config.toml
num_hidden_layers = 16
hidden_size = 160
num_attention_heads = 2
num_key_value_heads = 2
head_dim = 64
intermediate_size = 640
vocab_size = 6735
hidden_act = "gelu"
norm = "layernorm"
norm_place = "pre"
norm_eps = 1e-05
positions = "rope"
rope_theta = 10000.0
rope_fraction = 1.0
qk_norm = true
attn_scale = 0.166
bias = "none"
tie_word_embeddings = true
parallel_block = false
extras = ["local attention windows", "shifted keys", "gated attention", "short convolutions", "capped logits"]
init = "normal"
init_std_qkv = 0.0285
init_std_o = 0.0
init_std_up = 0.0285
init_std_down = 0.0
optimizer = "muon"
learning_rate = 0.0129
lr_mult_down = 0.7
beta1 = 0.9
lr_head = 0.016
max_grad_norm = 2.0
warmup_steps = 0
schedule = "wsd"
decay_fraction = 0.84
decay_shape = "linear"
final_lr_fraction = 0.0
batch_tokens = 32768
max_seq_len = 256
doc_mask = true
train_tokens = 236800000
max_steps = 7227
dataset = "wikipedia_en"
Each number is 128 + 32 x the weight over its row's rms, rounded and kept within 0 to 255. Layers, rows and columns count from 0. Numbers have three digits each. The size before them is the row's rms in percent of the matrix's.

# q: layer 9 attention query, 128x160, rms 0.199, rows 0-16, columns 80-159
# k: layer 9 attention key, 128x160, rms 0.195, rows 0-15, columns 80-159
q0 044:111142148098165169097129108127092134117166091092124139113142176132118180114141105084127102105133138156070117139134092149108128138145146091155059137125118145107115091108111122144166152139097145050147127150139145093125055116155136120061124058
k0 033:196137112135199103165108178146149107125088185191156113143087103110112133167139034140174120122105146104117078192131098153161122120127126150163155099079134147161100133107160093092083132093105115129124107077130151100105115131198136117111099136
q1 041:166073104064127085095164103165158094146066087144143128120091127118092120139124183120122153117136165154127180115157085148118091124126162162144138148131057123091100090132145103116168143137087110145165104117110174141168164161119106095161119175
k1 040:077117096189176186152104124128133111102151168128117122141164101086179109111136105153099096188127108113076101134120161133096131081174106092128110128070155187149165155169162152071108144169170141134092080115154126110121083122144177155088165136
q2 038:118160153133110142198136162161122120135155111146135139088108151162106094201105121151134168140115119088177107150100142151119202101088121123110175170101163113147155155152073135147081106104117090202146120143149120165152197156101134163161119130
k2 038:113154132129123143108147148106108180130088112120115149104181137124172103125135163173114194129141110188203174092118163124127130178102140146130100100198100074097174142157134142147181112165177130139154198167091115166183105143135141142162083098
q3 046:117144126111169158141127155103119152135193134106124109105171144158115176102106104108179167168134116099108112072117150098118127136090131118144120094085127163110046130139148148107167123116103130107145159124082137110116122077137113136084112111
k3 043:142121096146100024132130097160157083143080101147107120128073120095160115169157137159147073091088101147110136158093160098130115143173127174102150156161141124118106133117095104170134151043151107142118100080129104127161147165182143092097095180
q4 038:178137106143149164146132097108141143151096123106101104138121128145181117112123123119149105093108222188047152089122124140101113122168124042170108136117134140140140080110111070161156090116141166097168129123111160185145108141091108096097169067
k4 036:096132132163076193137081096118073096104123152084117094158094083098106148125131125107081088162105098066117101189165096114168105107179149131084170134056112138121113148114124118103056121150114097132102151095109142101131076112109169116101154139
q5 048:144137147147123085111132090113177113102114145158086141126073129141180120116122141127147171110179122161113143150145128129111117123137122125159133133152152142111140087166109084139096109117169062137077092137169127128138138139116104090165150147
k5 039:090134107161141194150115153171128166136124138086171082108197116168152138138140165128088143127183169134168124083081077158048159153147161136118125134140097111094136124140139129098148152163095169111188127144118154125142087094073152170137090100
q6 044:167127135136069115086184190169136106174131125119168124118140162099146137120127126095141112121128093097168101087089134136166116135082082152101126112175093132161104172081181143117151111152141114130143189117096101167115107138100135145105083085
k6 037:138095148124155050135145104106104079118149102169111182101114128102081116155138130156138090120083139166109183179179154075116129166153135117094113128120166127145112120120123141168145109139155142125108157173092120128072136143198108077082180193
q7 050:153128072135161131146152122174125159146091181120190131170089104140140087130147132163156115081139212131040133125092097124140082152150127087126122151127105168157086111141188078122113172113079162129191101102102166180173119118130165121103161095
k7 047:151116146128134203073112084111103158093188154101114105080157122086114177154133104109111112176129096061136087158171128160133121109108110125096121117075129164132139141117079135123132116199110147096092104154135101148062099110139083134129144138
q8 052:106127151103147107090111103104149201162148134101138121149120137111109152106122108138164107126159146151086125095106152075085088106122079086122122071132106164156091116102153121122148149136100169085140148148078108123123126118124116143107124122
k8 044:113099123097134110201144108130121137087102107084116106127089117121077142075112139112156111152071147021076137154178143115158136163163078158118173145064140094135130088102112102114105149096124160130120131136117185094116156097160137099123136119
q9 052:145130136159160103068136086114150116096141196124140078159131143107109138125154130059131063108093170174084130113133084150108118132168139140162139126128125098090166137112162134049070178182140172088075118114163155157133150111106155073077114140
k9 046:119112078072165099194119169122101149131159123110143147147149130160124143130129128156129192130123157060153137119163162102109103164124116133080135120052109168093151122140117074120201109085116127122127105119133098110095106084141147144099100132
q10 054:145171154179145151123092115137176123107110189146115134149118123136190123114130142145136148148138131140153145139173100165141138121147130106142160165072158115103161145155101101170088122121211106141100114147189121126108143158144119131157129148
k10 040:099138122119148111101180200108104146185153094155110135137142122168151132154140135156125189097147159141169112121125142097125142103140123136143127152211144116106148122154130115141172107115122100128183151166105110115131100141130125175147110121
q11 046:136121098170121096122142162105130143124101079149119114099128142156128112147177144146077134159114051115214109128124148125139159102130114135088171111125142068077177170123074151142142091086164059129109169139140121099098100116128109106165109124
k11 041:081143147119092088125097126128122119193116139164110155109112150109133084134096165132129092113150181232189107096113114123167135172084176148161114129136126103143061175165143171114156106162128144115131106096084135128095157211153085192099102097
q12 061:129116137084125118115103082145112107131100153137147159161123161123106099129066092147127090089129203156040120106111119147111112137146113109138152140156142129156099125153161100113103176106091155103148101106104137163123122116103157126102128154
k12 044:136153118143138172156154111161115103097154114072151134146155126125135183124149155107076105138114083064140135161160120145127135058166154104130131103077086137134176105102079082128119121126139139120149129119132119172133135040142171109150142155
q13 043:128133160095177120144074058144147050111121175102144121168142154152188146130132121120129131152137164115108126172135065122116129113197098130123135149121092131126110135179119045135074120120175127096145073117156136129189148168154121128146150160
k13 039:145169086105128161145194184125059189135153130115107138085140149115151070150131116132127190092141143177125080084114112182065129109083169139141113139151114092133119114111122141128166178157119165120136160090153114131152130146172134143131071129
q14 054:148106159099137147176120095172129180160142134079124128157198118131107203114126120142167108069149162084086105143136103157106122127104172099127088097115186183153092147189176101174195158146088176120160087142088160138104117091163148134130144108
k14 043:150101135121112156139084145117133097130177099074129131153099137104117093169126153129092125154047072113123139108149214093041157179211111119115143107120138120141169146101100043134130103108104135128098128095146141085146100088084158168108168107
q15 054:108147134141144077136100129088113106104132165188111078102133137122168108159159173153159150154131098150175132108139160113249119134091125085103136154160074095098112131066119122083164108141175120079105101095150112150147117131146112142139140097
k15 058:119128138091137091120178157138143189112076082108108161176147147194129180107160129116164117091149108114123126099125137117118109158160086161090157106094163163147149201159157163198167113135161120147106195219103098111121146097180095120172126141
q16 062:129165114088151122097114074118123114134140162135143115165147114112142095170150196124118109125133200149171157184138122137182135108127130162102122123095089123088169108088114082155152161143174132130171126102167121122148146129170100098109194121